config.yaml
num_attention_heads: 4
intermediate_size: 1024
hidden_act: "squared_relu"
norm: "rmsnorm"
norm_eps: 1e-05
tie_word_embeddings: true
init_std_qkv: 0.0392
learning_rate: 0.00394
lr_head: 0.00582
max_seq_len: 128
doc_mask: true
Each number is 128 + 24 x the weight over its row's rms, rounded and kept within 0 to 255. Layers, rows and columns count from 0. Numbers have three digits each. The size before them is the row's rms in percent of the matrix's.

# layer 2 attention output (transposed), 256x256, rms 0.142, rows 68-127, columns 64-127
107:120112152108094133160098133170172116138042115109090119139116093121097127128096096105148134135169154113179122094124137118128118066129084124097143145111087115100170102130144185126144123149134085
090:133105138129142182123115118135113107166142133153118107129106150175168179161139134152127173131107131102113141148129080145129110109127163096130109110140152111144103176153126139136163158162124186
112:119095126101142125106123157145117126147147150161126133162095106121147138146124115145097091111118129097159143124123144140159144103149106143088111124143141131126130138142122134119155105124116105
110:162104096107156155117111129130152142122129098155134134116142162078155114146118092131150142112093109126149108142125168070122128136135169091148120121211111105124116141111138140137122099181069090
104:139189160091113124103124178131121131136154168145130161116172138151092155109126152140116146116141144131123132117096093138132137099151124097135127140149121146129108102112125153116151149093076137
113:123088119145175180129115097140118170100146096066108098151124123130137089105078144099133134131144123156105123147127129116105090111110119110140119173139162139113108098127133146132115124067110150
100:147163075102162097085114092157156137124162103105124165140107134161101151168132147135151095102127153131117096108141121100113109136149180143158101142126140124127108110118087077190172110152168119
090:104084095143112137133118138125111118143114141097136157133135111091136131100143101075110135087092161088118086122166088150122162136147091139155151161104171130149108144091125095117096111097140079
099:156130153113134160096121119159105126122148097112117101115123129083129113155157129111115121142121114183124115124134148147157126159105125183132123121175132122137101146128144144136206095084124134
095:123147116100173173071106092140104140168101139141119107152140162170146131135072135146108089119144156117111095124131115093127114129111144131141117158115139116102116140122141147103112108132146183
105:170116144091122127115160158153108100072155119141096098100129169110093136085139140113103110119145119131142132117137161158115138101133100141119153146101124125169112145158102088072157098160125134
102:096080088106123152123119147124107104152120142105117091148141108135134080146153154108114185091137125139147092100119149118139102149125110094212116115095138105110145149159123141120154132155139129
096:154114156119129137113161130126111149124147097118149109123121170116120066141121125106136134104150117117138107124126133117102121110122085150173108064150181103092122090135167153093090136161156164
106:128135084127132117129054142129117131122108124128106176155128134155051129125142159142096133161130093174138115090091113124110127151101101118134139172121155129174121109152139149155124144107140139
095:122142137147110167145133111078128124094158114122136164119139113171124110152112144155132118129106103114138130164169125112137152151140143146127147148134116087109091148148160134143142121121063125
102:117074131095132127100175116138101139138162135130098095117129142078133106130135115118091156136076159147117113133138121138100119186154171123089117105105185134104106105143093125109149079127140133
104:114143074111115102123099173100116126114145177147152127147072169156183102152123146120096117141143146131122097139124117154144100142174175092133145146120128149122120086126123114099128169157140108
100:164156145120100101103153177120155138121153134122129168094153149132111102144069136144154137096128121123097090131160159153098110107112127143189142116110139120123115084155123156099153127077129150
105:165151116134124135141158122157124126135115135131134142126137150141122130116134136151092118082139070123104128101140177148142117175101083075088115110118156118146130111077126098141155119134160113
097:170135095089129138094110120111113132120117118140136150134102124121137129158159141122101094132158087135166137090125126177088115114119160093094162116114100119120104131108171133113169162102101137
095:132156153069102123165175116113125179130165167144166126128111116153149082130166124127127114087079131105159150122122134155132101156150108118138134199126117143130119104151134160137130138097122117
105:168104112169135161118135089079174124136107113116142158118147139134139096137084149067186180166096130146100103114135145128129148128131119087106068139151108131130122149089157144136118155121118122
104:131180109119117137106155126145122181111110090105111117133118143153089141116108137146113146088103140113153105116144165081122111111145109130062113095136137152145103097130115139133101121167153159
102:120125142142137119119078167133064096130137123120112149110099160114113147165114109089151096178148129146074131092111094104123093136142134088151139105149163138117157089094109125182083132099126096
116:109126148108163069139149130139155133110135173106166139081134111153090141144108159081102126146166153112159129157100121120143109137101134098124147156153169145134134158143127142138149139088161166
114:197095115104125107119113115146097177161138129103101122137156113114091132092117123112155140117104120124147139135180081146161123143134160130138141135156177143125135160117130100141104155098102146
094:128158127152132114104102104125116146118129093160096155145125122122131153115157105083152115129101139152136124101172120146120127121135145123155156077174186104176149137141128130096135109160124136
095:139136135142130119162114071137147133113117129156101145144091160091085188145082129152151120083132143119128127156126133181104092174128145103125121138100098159106133119118113096186101125129124139
100:138081109153135150142135166162129140084154179128114100161095114147104139119114132130128150119117083154111098160119117111133148156066096118119153137104146147100087104134091095163151154125136146
104:133115125072139103103132124109125180130103152126096118126122154150123131184149145107109121102127133102147104139135099125094133145134142159137103112108125125111114125129128147072115102146111131
106:155132100117144151121118103154138093136126122148140143127155124134131154125118112109113133133112126133100161144120155148126149164126094071087157158098134146117126152128128106128139106180138102
095:140162116107165120093174171068098124106127138115133132106143148171175109174140111143110098130093154129163133178144175114140121090114142112100128126143158093098134180148102135159145113134154125
102:101152130113137105133108140138088103118149123152121105130110073137111133102128151165118066108116112108125131107149092105151087138148161111110127119153130122105122093140065098083110131116099139
099:070112139154096126169145129118123131152164130135145108178117144097091137109165146164186130113124138178100078066109127141142104107113125118094131132108136119118106153142155124149139149108192107
114:156115123097177145172150112104128096059117108172148132150133117099113147134152120132154112123145118143122117101120111122123128147149102130115104144143132140092145156144126164147133129142124104
090:119103153144125134126082128109135092107139121109138175117126124130124125146134120089133138131134132085108099116124166136091084193189103138165117081172126110163134129156095136131135124108099174
103:159105131125108100158130135144133105129093129149066079129118179111117144108066135128092105124137111101109110122100146115077133137124153100095141120139084113120093159150110098120104155139133138
093:104138106109093087121095122125136140128080158133137130138098142112148156120093099113071162125140110134157114155132108085135085146093135140135149121113151122134140088136131105170137162130154129
094:122133111089129117126156165147113145146110116124153158150121138116117146157139105147151183139139112090117147123108118107114116138140144145123108112108104147166111112125102118149113130132132143
104:130111119116128128111153142095167164127173133121135148144114096183119139115127144112139166152122140121124139125155109154166152114142170105101189140122099096152140114159122137075127147102123151
105:118117127070119120125068119149142135123149116129148150122135151136124088133153138156122130082135074137147131158107130153163143140106112101125160109172088098109054133127146118137126140090117146
102:153113172100120076130120153081148112111134125102085103168146109142124104125146108143138094105095105152102095154091114112112128132140112161096176145135119097094129136155136151160114120127157126
090:140111154155086137082134125103153103158127126103120141094113112123127159151129104122127127095140114131114111176141138150113110134146133110102110138126113140073120119137160082119144151070136172
111:117084117125115121099153146156137090163133090129126098145085135157094105118169115143087142138152087138141107163141110136121155128093125161152112124116128100121096135147141164144149082138116130
104:129143119148159111157079090151122115164145124131161100147142147131181120115099090162083102124148130136114130140150140112135136116122141160111123123145103115122104099162135101117097172103150127
090:103142092132123122105103139148138135135086112106113148116091110098182156110106113161109145145131105127112119120125185132150102142164123135144179117072159145169135150124132124169143146125114134
103:127130153134169128115138139121129173122142178133068154099148153127136149116133078165120145129104119148135135112141125177099070098126137150108094130119131146106127130086099116099085127119110141
105:159122157148137117098135106136147179151144168128125137117126119111120143088142081086094153148144120121123116166143135105128145144134142119130170117146109119123154120114129077143131125147130171
098:141169150138126123118178187106127094176111109116109075127173114086124105149109137164098145154132065151123149122117091111102155106176134109117104139113149123097125150135136129124093101138112122
113:126088136092161135190143134109136171099115099105154126105175146139130126157091103127129100157107098152102128115153132153115133141147135115088157120136118112146140108124124118141143133102137127
109:125106148115124143089092124169139096086141155092105126093111100171126102124158152125137108112097101113136118119094124130166095164154095160127115134139132105149138132102113130135089130138114133
110:200083146084099098139133098120170070135099139147123132134097092112157138165138123120124143087115123129145104149147119126128085160108127113131130146156129134088130123153134103158053157147156142
104:160092121107113136121139142122093153093183130139147097144121140112100124101107127193121132120149127099113109139155125147175120125106161149125156125138097118149126150103130117131150112104098142
102:112149124101152163113142087110120090130153148115130130139111127124122121117136132139133136136151138126098150202138117123117176086101109139139130161112170113113116139121180102138129118099136060
101:137103113140153090137157144124121090140134158145097125124110097144134144161073144141081160097135146108150152119144132143132171115119168124153110110122110159117135094181122165111150115103142094
100:111110117104132164149116162165145133125128129137094102122128110125144161169078088124131081188126120150144121084099113137127125121121122114129117140118139111139125105093101108104134157108128119
096:143135113142159105125132162182112140141152117126114158136141103142139105098120112143104142125155099140133114136130112115112158133184108131118150107151138150112092181104140094134169109113094173
105:150163109129107159142100155135147122121156120125144111153137135048139141094149169163137118131143116104151165189142094106151110146175137096129134136121135125087125149104153121121116087077153158
102:103147139148117141118111181120099116122138146132146103107118113141083117180102159095091075106096121139100158121131159096167089162108135129104138136150155151129105141125140129117077158136104096
112:131113129114129135111088081116074101079120174106124097097116115140120129064140152133105126110124121120107159125145137154134116151147107160121125136154111111126147117124106085126117139090139100
# layer 2 attention value, 256x256, rms 0.157, rows 69-127, columns 64-127
092:130127126088099093094126048081135101160169146112161122109146134129105091132112125138088090127139096134154138098123156111152157132133134156120094083116153127159144100125140148172115116141156061
104:123153150089109170114078073116110132125099112111128177089151128146130115104114143115107163110161158144141134147099135118122165148135152155098142094145134121114125105136127142119071151124126115
115:111170136111127116128156154153138145143125130120106118093156116162178116132139141094107119112136151112079106145112118143104129133124118140126141167155129137147138092140109114119111150116130129
106:135094152103153139086149098150160130111120073121142121124157115119148086113160147105120108104136122155099104157119121123152150133145116141138109120108135128139130135138089143141123108139148135
111:093156117115128096133160158128170093152106188127115136091128122151096164160107114109140142141079122137137125085105145137107153114142128128125115131152087111115152124125125157173138070120088112
097:162120146094099149185127096084104083164130118106160107128120159122170147131123101085107146121109096125159116118175122123163121116136127107119125088182090118161127151126118080157125159140133106
099:133134172099087125146109133126137145116113135141126114137129089119107132155132142131115126117160096146112128121114111093152117108129134118071105176145106130081154111147169137136153103113146119
101:138114102128136115127136125117134172130109125157134111131142109158124140112117087097132125098123100076098122096134147130112103100127154145158149105119180129162139129142101092108085164144184164
106:093171121156106087162112194125156132133134150083137147083125102111171117141140135116133144142151151121104136109118164174144104136141146133083134129134108138190161124135103109115133105119147109
105:078165116155140138101090128149097171124077139145152154159152122141117184120095158169113128153139103168099148118116148101102093126174196138117094143139116117156109130124103125122071142146168174
103:172138166147144166108119138092119166122120116124096135123107118075140144100095093171135130152108148099146140126115107133118146135132129143082093102111125172169112155112133101127140164131129124
102:139101107100185097124138122154105168111140138122146137116136158091145161131122137125127108116169139116099158136134195154120100167125179131160097124137053151151122124131138100118135133140131144
109:162132132149156108151135124135136131105125125113161121101128155096143139087135153154148146116177136157133103180114094109115156098157128141148125111131112147154112155108088148094147094099106099
099:101136149108140103087101166162128110066140131107114092135121109102102101128147097101133154135155150122094105137090110125103127136090126106132133122110125136104115104140099155129127109147166101
105:154148101099137116116089110100139115090111100156165145108136077146158132104128115092170119138126103117142184149147130131137138065138110110146124081128109121157105116120152124133151105116183134
104:113150178143114172126146147101117138166099110135117136101141118128101080103110129086138131090095113088145104130145174138118120104105136149138103158109132151147170131120102156186082096125103106
108:108102062128167102139129071174104101124103104192142138105147144112143165112149089108113145143073126152125102126158116135102142141183141141098090141171109139116126105126116126098161061148110078
106:132143137110107106160164095131149113106136124094132107136109149109163139139126136127149100150093155135141112128139068145115125129132112155191170102126091120123147111123120106077110146137106148
102:112162150189147086170140141124128160145186146123126099142133129117140103126138157096095165118129124090130125169144136147135101109161159110143122131076113159144119088129121075138144159118174128
099:163124096107144167091133116116085131093126117103129135165125125134132151095157105128148150133111127154148122162169115110122134119168123113139118121115126176086113101135110139097139157152134144
105:132104117126097079153128169151175129149117130117121158142085116084091114127170119125177137143132102119114141118115079118118099108064099099116152128109136136103119131120131112070151119123126077
095:160122108150146114142079081151098119156125123152155151107162109140132159134135168124184102137108088178100143161106101125105143127152138114172107083153108125091181132095093146138128074123124119
106:152142125135154112151168072128162145162130118148123121147132154137112125108115141131124158135109127093141088135137154143158134145114155132138117160133130119146075150126176121116153119174131087
105:123104105125142141128126099115109131113139095150070109154179139118135136090166113169133102116138100157119133130132143155098126139156145119106133119145079128142138116163123144087147135127140117
113:091181160145145096135138141130132119134092106173134095133154081146155143177149186103118092161133117151142130126105140114106153114107115076125087153155091116126123116132111147156133126121173098
103:133136131159118122144119125096153145158112143163129118127135167159118144135116127129121123161122124161144118106122110125183106093104091136133138106134121102133151127118128084194142126092160101
100:122112110149105111149171169100112117144150112100111131092147111110152089156138135158102139157121145153160108108130094071199166121151134133153142146133109101154134099115133160096159131126131149
096:111131134095101113150087084076136142098096113098203123103125092130105122136114140126131122121147134098156138124143122120161128147185144108103128129131107150146147134115154182123109108112120108
103:156142180140118110136103114149137084154105111142151127131155155119153126118129102103145113141145149087138163100122124149151128136171147138106141089141106144176112138129139101118141172163119118
104:136176132113132157104167158147122132134155116100081084127102131088150115093143123104116132134132134061161128107124126150126123118092107137143126115082145103133141117097140144074082130134096143
106:115135075155118142166103104105134139192111112105157168118132141119079120109125107128115146127141143143101123122135110200124112131126102108108133102116113171154118103079153110105103144120141108
109:127107167141147199106151126114072115158088158127167124131121109121135144141145130141134107141118124141137117113113130135153163138145119144128134154122119116127159145130114161167144163176111126
101:125119087093136131144095119114148107149093146097114161133120133121143107152092148121078137131108135131145136146123087137086111164126109128162105110133124131123146139093078131111078117126112146
115:146090108123137123137124123131121159168134137079157121145090152122131099139133127136075144099119112119142152112116131131127146119082157120166126113095151146141138126104121094084125151126112134
099:109149148106131135138147138119133138180116088109148116171137145114127097105148123128123134141109095102131130153109113139128149101068110123100124160111083143145081122120156111117156125173135123
110:119116144095159156064153148145103116166154131128180126097158089137075086146124143135110132145106102126105143116088138108121165092088082148162124148138133133134075086141092162129159108141125117
100:177065153132140121151169128098131116138136097121104143119142147113090083159121124125149114120164116097114090129119165153133163151133107106115157157132130113150112140135145128053159083128078129
105:186176098158140069211102107141106119093133137107113116133077108148143147118116144163111110144116150148132121165128112113127124162150147098125106132154118111097131138102138129101084112111132123
106:131125125131123092148072114142115090109097139140115120112106145108146188148110082145122119078175152184157117099132120102133130119155151156122096130133141088143145096147062155204136105129133148
112:146152125114144123164164112114105101116116143108138088132104117171137138127112138088066106146107147097129120138126115102080143146136108120169111079117099135089161106173111135141114133126142117
105:095119124144114129143092124123102145148127151103140136113130158099160132112156130105104126125152162145162145129164130130109143150167129077116080142135125179128146107149102094115135106095098135
097:154124105103114115127130061142121121119109109154102140131088104107148106129144056114124169117104091135106118087134118127140099128090162169135138070127151071129109145125142146138132123174146122
104:092123151110164109098091066111118155124101161153099141102121141142132142144120151089113094141116162112085123112109141131131082129133158133138121078129129117121168087156126156118119123143147132
107:124139134128107153094147198129131108163113153130120155112150110149171145116131141154153155122113146121147142133130143112124140132128124143091147143116110112134149129163100115128133092160115131
100:153131159108129104103111056121089145129124142156154153124127087133160136100151131136178094106121180107146125128129092135100136133137129119098122139104153127136144134146143115097139115170103113
097:122127152133098176103099149158087081159128186149138112124087098127145137115152132084171108114141126066134062111133135111153139128159136137097113132146167111118145123112176141151115120134120125
108:105132158092127163158132166126164123118114117120125094150133146153141082117122126112087133089129101108116143109130142159154142156076103114123101146191097128130121160124158123149096165166136143
101:126105152113106137173046127128175133119163138143121180104099112102123135144102163119132119139156128128169100161139117120119124136133097095141163095140130165138095089121093126144149111130104148
109:082160121119125149077108120180143135109124127134106113145142143139146106094133098145124086063126121095120118190103145130100112155113111130182111133134096098123105102163096129139103134163130145
109:131158134138139118167114128116092130129091106133152161160131161144119123108144133134088137107187127160130107140146121130157144145129114105096151162145072124152154152152141122157100128144114106
105:162118111129115112143159181118124129151153125104121165120146150120151129097128106134128119134154104127090133146152169094117142094157142108104133153096129136124114101132132113078130117145111124
107:077137131189129138143076182117149124167093147145104143130150116158086114170130128128079102127177135188114115109123129106106118142127141090096111182113094139121158100173141122105128135145147135
109:132124171105120137136108147111139122143127118138101147078115163141148108121118125133132119127174184145105111093128164125124106146124129126110115096121126131148116108166137138124108138184089170
101:139113122150159167110090129124115093113146121133114143074118115123117135120128129139147137099124112120132169153094165171095129102119092117113114144123121120136170121115131080115133120114162171
103:125145135155130117143084136118083076127136124104115141156098132128119095070132132128145159167085172100138138132144096111125134118135144140085125148120153118136166150145118103111102125168099115
102:105120151086093114151142106096107129136119163085163100137142118119117142123143152085126126134174122106105123147118146114152160155135099088108138172162109135143126105102168123100094120111095108
099:116096098103113111100111112140129165102098124158117105115121120134131109197110114099122098118134123160116121088146148139121097121129156080173110130155138139088114117157145187180096143117126140
108:129116147110143165148134142133167144124135133148114149132141152111134146071107105167154110152160131099155103132103148144100123087135172123114157129101100124107134139143139146139130103156110127
106:128105156147112192080130140127135136140130122140129167124106099163158174147123135131150147117119081130157109163117129117123139127154119147113119161106170130121158125114136138161130109138160169
# layer 2 attention query, 256x256, rms 0.152, rows 128-175, columns 64-127
129:142153122146133138120084124126085066125124165133156147116124168138131110138141148148132148153128105173110122146093119142150126115133112117145086131120092132050126144110130097138091136162099139
101:105140106132089101136121098099120100155123140136142119100132106132129148117096104101129110145128172112112128156123129145112092129122109141167120155142143135135174122102127172160109160113152125
113:109096101123112132101169155151149128093125096142125142126120090109153145105162152124130126128151152064134119082119108123117119171128119116152115124136161142167129144096133145137117131108169120
104:087098137141129134149101124131150158117111107116099123161101106139158141139157133108134137144120138056128119094145114135108107132123144149132185156151140110149112124108126113115097140120145104
100:145124168161136139108105164093159104112091132090149110096165123129138158120147165112145159158146132105125120127116053148113137093133132155113125100141100145070122143127164121112102127151114091
093:152126138093127129123079130109084087122100138131119151140131161131117120118101161157115147148126089108115145170109135136116113110140116161106103118081117140044116084087114125138131094155080110
089:115125109168141111137150150152120158117144086128149165144109141121125096147049123136125094128136111120116145107117113208118141120112120101143145124086099115112112147129095119166126124120148125
105:111128116123108111141104122112096091127080127131094122140079132125138098120150121150127097125119135105095142128164144148127128141128130158112104174079126122091127116104125122161134080145106111
111:150124127089113123121128106112138123125122163118122125094155130097131128116160153138149169119090125115191127189132127119131126117123140150098130115181106152114141114142131103101157134158074144
105:110116124108107107100160096145136121090136132156118114090151087068154102112178131160110168123122124130129118138135174149097129099154096134047127156148121137129116122161115111125164129119112096
084:124121121145104106109148118122121125155160150112151121169106133176101124136142141148146157162119129129146105123120123136147132138103147157120100088102132149112127080111128116112144131138100152
112:126129138143098118145111149103124121129143104138091140143119121165113135111124114161132102127145153135150117127142088102187126131137106157123093104129134127122146135086124138132140098117146142
114:155129110121180152124187110111130147121133127121135112096174108093112122117128154089126128126118102118121135129121092130104121107130135088129157071163106125177130148128122147092114149152114118
102:112156149099115144142093128108082104123157154168092143127136133164092140116127129130104108093095152173112121147166098107128137141151134103158123099164114158112156130150145150152120121120109139
090:119127111134173108105170103108150116102103124140136110117127102120144112166148154121137141107122131156136152132177152124101138130125119102134109127086122150139114185156118147108101105099126078
097:110139111168141089135152121082099133140126096136108128112150068097163122123131139083103088120137118129144117092140087154153133111146126112110123120096125117153118153127113125112079096103145103
095:121177150135179106151120148135174144122119140136158122088153117155103181108108128106129098127087128120084152139150111154095127132128155176173091143144106174100151090115149103147123161146117110
111:101111107128148112153120152168125132101142119129158137099138130124095122118109114139153135158116140106126131139094106158105149144113132100118163110167128128160114105113118126110123174175145178
111:122187137109114145119119127099142123138126093115150079124162093132115117082122136122119135167124103133102134135126133110088104102146135187113141102112101123139157088140150128160114126129134111
101:139152112138154161126139099113120135118113159125144096090198115117166108099141143100118141124104127120115139149105144130092115104152131110136150099128091136180132141141144147100083137154120095
110:142139113104150135105136146145120147136139145121155144104155120137104117104136139116109103168091141136087083126105141126103139138118157122130166138153126145163155083089108133126134129162124120
103:090141095142117146138132118146157136137103096153115148118118100129064154125106101123120119135110102127167126134064079152087135100115134166118106109164107112129126094103148120157134098181141154
111:114126112123123144125110136178129127135133129103156127144144099147109106093141108139134141162124149107127125136088126142095107125117137114140179102147136125154148102103159150133091153187122164
107:113142128148168150159107126128127121171107124153123160142143113137134153163132115134142100112148139117141123083087121127147100139119141129141104121105129113144126106149126133115110111128116108
084:144151151126061111083107142177116156143155118102126131143095112148082126119103084124113127170133108118138135165148120124123111087077124147127128144166153130136139063099154132121128160159104186
107:148128208129119087113157136155149178118141076172095124159128148105133139128082143125136139099135121123141125097118103158134172130095126123128089104124136135055087144143118095146165106116123143
089:120155138110064131136087158133124141136126104129123136137098137148127124102103106180118126148126127120119136110134116137129116139125105182125114165151141127113159075104141138169181134130159159
105:151095113122150144131143120139164108115142139104129098133107131108149149081111164129150183128117119130169138152113132148124117133113121126130175091184102088146119156096131113117090171167138143
105:141133099149119108094136103139094163152137126119106135129144202136157132064107148149097135158148137115136112117146155135099100172134114104114192139151119101158086136105140117065111095147176135
103:134135126145140080153131123121096149127145123150177147113167153140150120140136102133117066094117146136164090123109128130120180167126148124117140146125138084106105118181151089111098130092146148
088:136142163159135122160122111082123116119120106133107103102170102111175139116127116079105102124129129123113134146169118149157115093177082127152123122107118121162120184120089109085068129102130040
103:122152132055102153107081125161155107129123126134140121156132130139107099132139111144176157162138136144105119161086125093092132123117115180126132102103122140152184089152150152163123131165122124
116:074142093135112094119123106109136142172106187155127114106155115167085163125111096112123131158153180155097118140123130128114124113141125139175135151124140135159153131108152156122131134133176129
113:101097159126116138146149140130160179130129095111112128174139106127136142122128145107149102109131159059125129098158136121102106170100135136134145141130146115159116113125130141104129103095167123
099:166120151148125076131095154130102167119166109119108128140115103133094164135121096147111103135124097138153103095137077152161143146096155127168124111174130134178118109123123122102103046081121150
097:131134097133175137108156126108120132106133166133122140129138107154082120131113127146119093128150101130098115138142125122142154136122184095142185110053134146156123159112119104140141119103108160
102:119118115130144119138144147138152170123110132128145088129106111144130110097134109084136144121085166130159107069137108132134135142156153178126158148105159135138159129173155104118114170103137103
086:141122145145131122117088162088166079113109115109140114091134103148154160108165127116104153152123127085133135149144095139114108139128109142169129125165109146115139122084149127120124109148149110
111:115103136129157125131147066122143088157140143148118134121134102131124126112149161140121152136110103106114121186143167127118132066131075134107120141144094135110091128140106141106118140179090109
109:158172179096142121108092177126132130123117142129107155131132146152142120119117127125098130150156111098084155195135145098093149119109120135146152130094092118125141120101121108200167115150110138
084:146125160150095098113125177127156147127128105093101118153127111159154146100157147121136139127125122120147107120149102138129116143160127174137107103116165129106118148095175145092124145132146115
094:132143123108084121116087161148088088127147145118088176153134171110113162149138111147127121105123168128177119109109111107155128172106137120128120104185162122131133072092115144111150138121122148
119:155137105089131157147142118105107154159159116078127113107147152152137112108149131104112151128134125135110102154140129115082116110142128115156116092174143131157165127103164170103130170160157128
088:111140165151107094128116147132128151150154126144079110120114134166155128116088108115113115127129111151098137177142152151115150150114121095201120144151117113132115151132165152161125143141175139
103:127109146159144110157122130082138101114114088118109121138121132104164141116111111123117105128159143120133147114166120113152112133159094163092099127069122138104085165135122117143095099071125083
085:101108142082119138142104135153156144106124117131154119125125129151145156094102114133155129143144128145080134134100143135103120132139139138171112135169132122121139119118121153158161160148128163
092:161139141117166083107138130152125120115152143132122127130155160140125130153101118117134155104108122174118148116122113113146145117117149089142139075073141155066094109176147142151132153114129153
092:156192137094147120138134125111095161130139099098150123107174155176073127153112145128123136111115107145095139134123111117072134111137145166163147090132092136113153130106160123165146134135149154
# layer 2 attention key, 256x256, rms 0.149, rows 128-174, columns 64-127
095:162138136171125146117127163123122138126125083108155149110157116134202120119154175104114123153111179089133133072132118123116092175117122106136108145080078099151145129142125092142111094092163123
092:131140108095142134093136105145165133099107112146102122143129181125154126113117121105149138155124079147129154121117097159122175132171108081111150133168164145128138120128135091102154138152094103
108:118128130091163142136111160144143141146153118111144111155127119175118128106137083125161132125139126129157154164142151123142100137112160121089149139150132125105161138141153120104119118125114100
108:127119111106138153130116136142125116129156137106127113177132131162112138157118114148133139140152131169123158151135155117144175141096119150108109136144117136112151160182127147083136127130116088
107:166122120122159165144148097138110147105140136140118124116145110109166170130123097147143134083153147130097118150120091122110205119182082082139162128103109163163145112132122107136127085145106143
089:133120110160162135091130131167128108113131096164169130166113102142161122113122128120104134126112138135148104135097128123160129125145139101116171124123143153135125131120123145105155104144126151
088:155122144153118127135105148128116132159129111114153148128118155107125121086104129109104105138142157123141099097164142119143148140123151122143137147104148111140121090114083081190121124085136104
100:153144099126124128132127125171143134111129106143157111122059123155130103149098146118121127111121103135156144148118135139123139109120152162110127151094133117098149097127144149106151148105136118
102:144121096109169143098130118128147089131142152123078088135136144113138116136139117114127155172112129141142133119122120135080146122106105119141141137172124154144109137145149164131125119160127151
109:114091098070116166120088105118137114116143150125147133123142141151122135095117146094147184117159097133116142161085175158166123122131128107120134146117119118121154145121110135135108137145142105
093:145134106107127155135138088112138145124126148129137095141112142080116129152111094142112121143151129133160155081170135130095124122123083112113137148102121103154090163163130141108142152120126140
106:135151137135155111122115117121135132125078102079141092104110134148119098152151144099155103127118152130192145093154131144111105118143121148118136141127126142168117139123118114142100095097061147
094:114122144122165127112153123126117150120114145116095138136163136121152119086113139129105165132153157121133162218117133121135158140081125142198139085169120123135133132100120139160115112145094118
120:113154114151124056106147148120129160140145085148105157146101088131120141136140147165093110117131138132119125117092116145151115150151126142174145095145154173136128138101123167068157082132158124
075:122117085115141165152154113118147150128114111123124153136150135104130125140112122059170118145127124122138152123091117151140117127133132134073158152122140138129081107133111104112115152101124147
091:117164109135157162135137121110133162084085137132128079139128168158107150139094116126128130155156153134168169119100123161104141100143120139106147150118108157151122136124136148107135130155064140
105:130102122142155134150139165145129118114083068126089117179118157164138097117114109112112086174129146137136124101125145138128141141112124124143148151132117162078178123180169116130125111110140128
104:131099118112141112100131122141133114127118117117107121145153107109098135147111142072125174137115124106127133182125139153130135120129127100171134112113126130133132129120120142177084112108125133
103:132120129163096146127120136144123165142132155135145113133118082133150131102114139127145131104152134138180126207102088132149133143105172146128138113082122111115147157097173133096219137125132113
114:126101137119148086129189096118102132106103147133119118131134115139134127093119151107150139138163113099111148233099135132121100135108162127155122125187153158113163152086129115102129119158123096
098:100122150118162173160129119135108128105140131156166162164114112102148147084118129161082159167181177145140167135086124110135116117102115141162111143135122133140083112177152130117127169150115121
115:134143166183136111110141144150131111144054083116100107119096131157161109138126103095139146119161115126165135148127120177098124120142119169121122122056133132112180118157151131105138140107109122
100:118106178107123063119124115127139102144103111136090134179087140107091122122119145093143146112129147098103151181133161125149096142102098124162091129116143128119146139119113120156150111091113131
113:128124152149138110129157109081139125169061135123134109181113157156126091110122107110142121060149142134156115116142124121099134129144122148126117149129136111143130167112128104168114090115109141
099:136127150141105125101149153169121119131136094159111134153119126158106146152172123137111113138128154150098140113137106137134123167119121134110085156094136115093169123159142138137185151124153134
106:118134141125138176113145094087123115132144123121156148096153132093139101139125099149106119136114147125161100131119161148154105127136137115135141143130117128148104166151083154127088143125110131
083:135124147125092102109084184168142108134125143095130101124082136114129131111142124142119136123112129148145098106172146114157167135147125132130120091065097095123141113129142131147136125132151111
108:125119116155099123111124133139106161132162109129075153117145108132124119171103130145109118149124119132132121193134103121114129150089156108151118092161160158085142136113147145133125143148163115
117:144117112172108152116173114135136111115138172132180149064138079103070122129136149143116139141079104118175172149124113160139115122138163145150107120160124141097122089089139142147130167158114081
104:110135091163130156109156105100134114102180147151153114127192110100075160107134149117149136198126126136160142106133124144097134113128137094120146144162139131162150142140117164098107149143115134
095:129151113159153129131170131107098174099098138128113127142127140189130133133095143125145110102142116123107116128082182161135157128134133118131139123126141177069172110101160136117130136150109135
116:132151146130155098132101141115133159150175110133127149179104114122137125128144108113119106095159176115150137125140085072115086140113153160132086101135137121120062174100138111113188127082145132
119:119164121165104180113160121103117126127114101132120146165125122109147148151080152094092113151135144114128126123121121140137105148143121073114145172170127114128107163144100114144119110134110143
115:124102136088140100115116151144144110119132112120135098125115150153104133148142066175144151124117109167145148136104158104117172076082115165112135111118118181108168119141142143097131147124112105
105:118101102116093098102154095135097165130114139131126134073114136152129154159133108131146135164118105115134127149105103134139097121154138136168162118149106143172137095140152149129135126116144138
106:072140132165089131130144151148144168142158128144136144139082101139130148129102142136114106122129081159106116117135104130135058129170186141139132144148147074145086109122165171115127112147178172
099:135151159165125076134151127119151127133142131133082116158147142156133140130074140132123106105136152127136166216156141137114139129109122109157116109129141144119103153112137138122118113134124112
080:139092093131142128097146099141166110136148139134103122113107092157108171141132111133152127151112091135106114132085098148115165106149129122094142095120135165146118106176154149056127088114138165
097:127111113122120185148161125129144172084148154127166115144134106121153117123078124114111174112132137152150121136117149148152147166160153116113171175108120131108149124137136084119133162136098073
093:139114089148136156119099162178170112147137119134164164093112083161147132117174121121161145133107085110123133092079127168161103120153146090108173152118118127132131104148139093099120138097133154
075:137157102132148135130126112150150106112114139132087083139160163138092119129102109129130127167121119126142164072167147137105122096105092122117147124134165129161105131166136135088134148141109172
100:114158127123174099092113105112140117110139103128141122126167120123097151119190128138156123181112146153128109103099082151143130091152112148137125112158126169194066144139124139088112083153123165
087:126105161098107101156114143132136140110086148122141138124124138155135106130147119114177103129152119107133165160137160116155115145114135138119099075103121104139167125112124139160166097147094105
072:136115164140098092124129168149120155131108144110148157104103135141116141154126133110114148116125108091096100134121149130145131133147131101121125090097121110117173109134105146136172115126166095
086:148105122125171140122151129144130150088118137153128117118150114152073096135069174101159108122086122140177122156123143163168127096126137147137151172161138203128145129103156121108141129130107109
081:139103178108108118119133152146120128132114160105143124117112162108128137153117117124112158084138132101121074163138139097148142125109128136138111068100093106104143093119114121164163151140166092
091:121077091129174125145164107114117136132162124139151165132142139095120123142121145104112106177119142099119110104122087135164107142130146113108140158175138137167098156129111117120132102129132137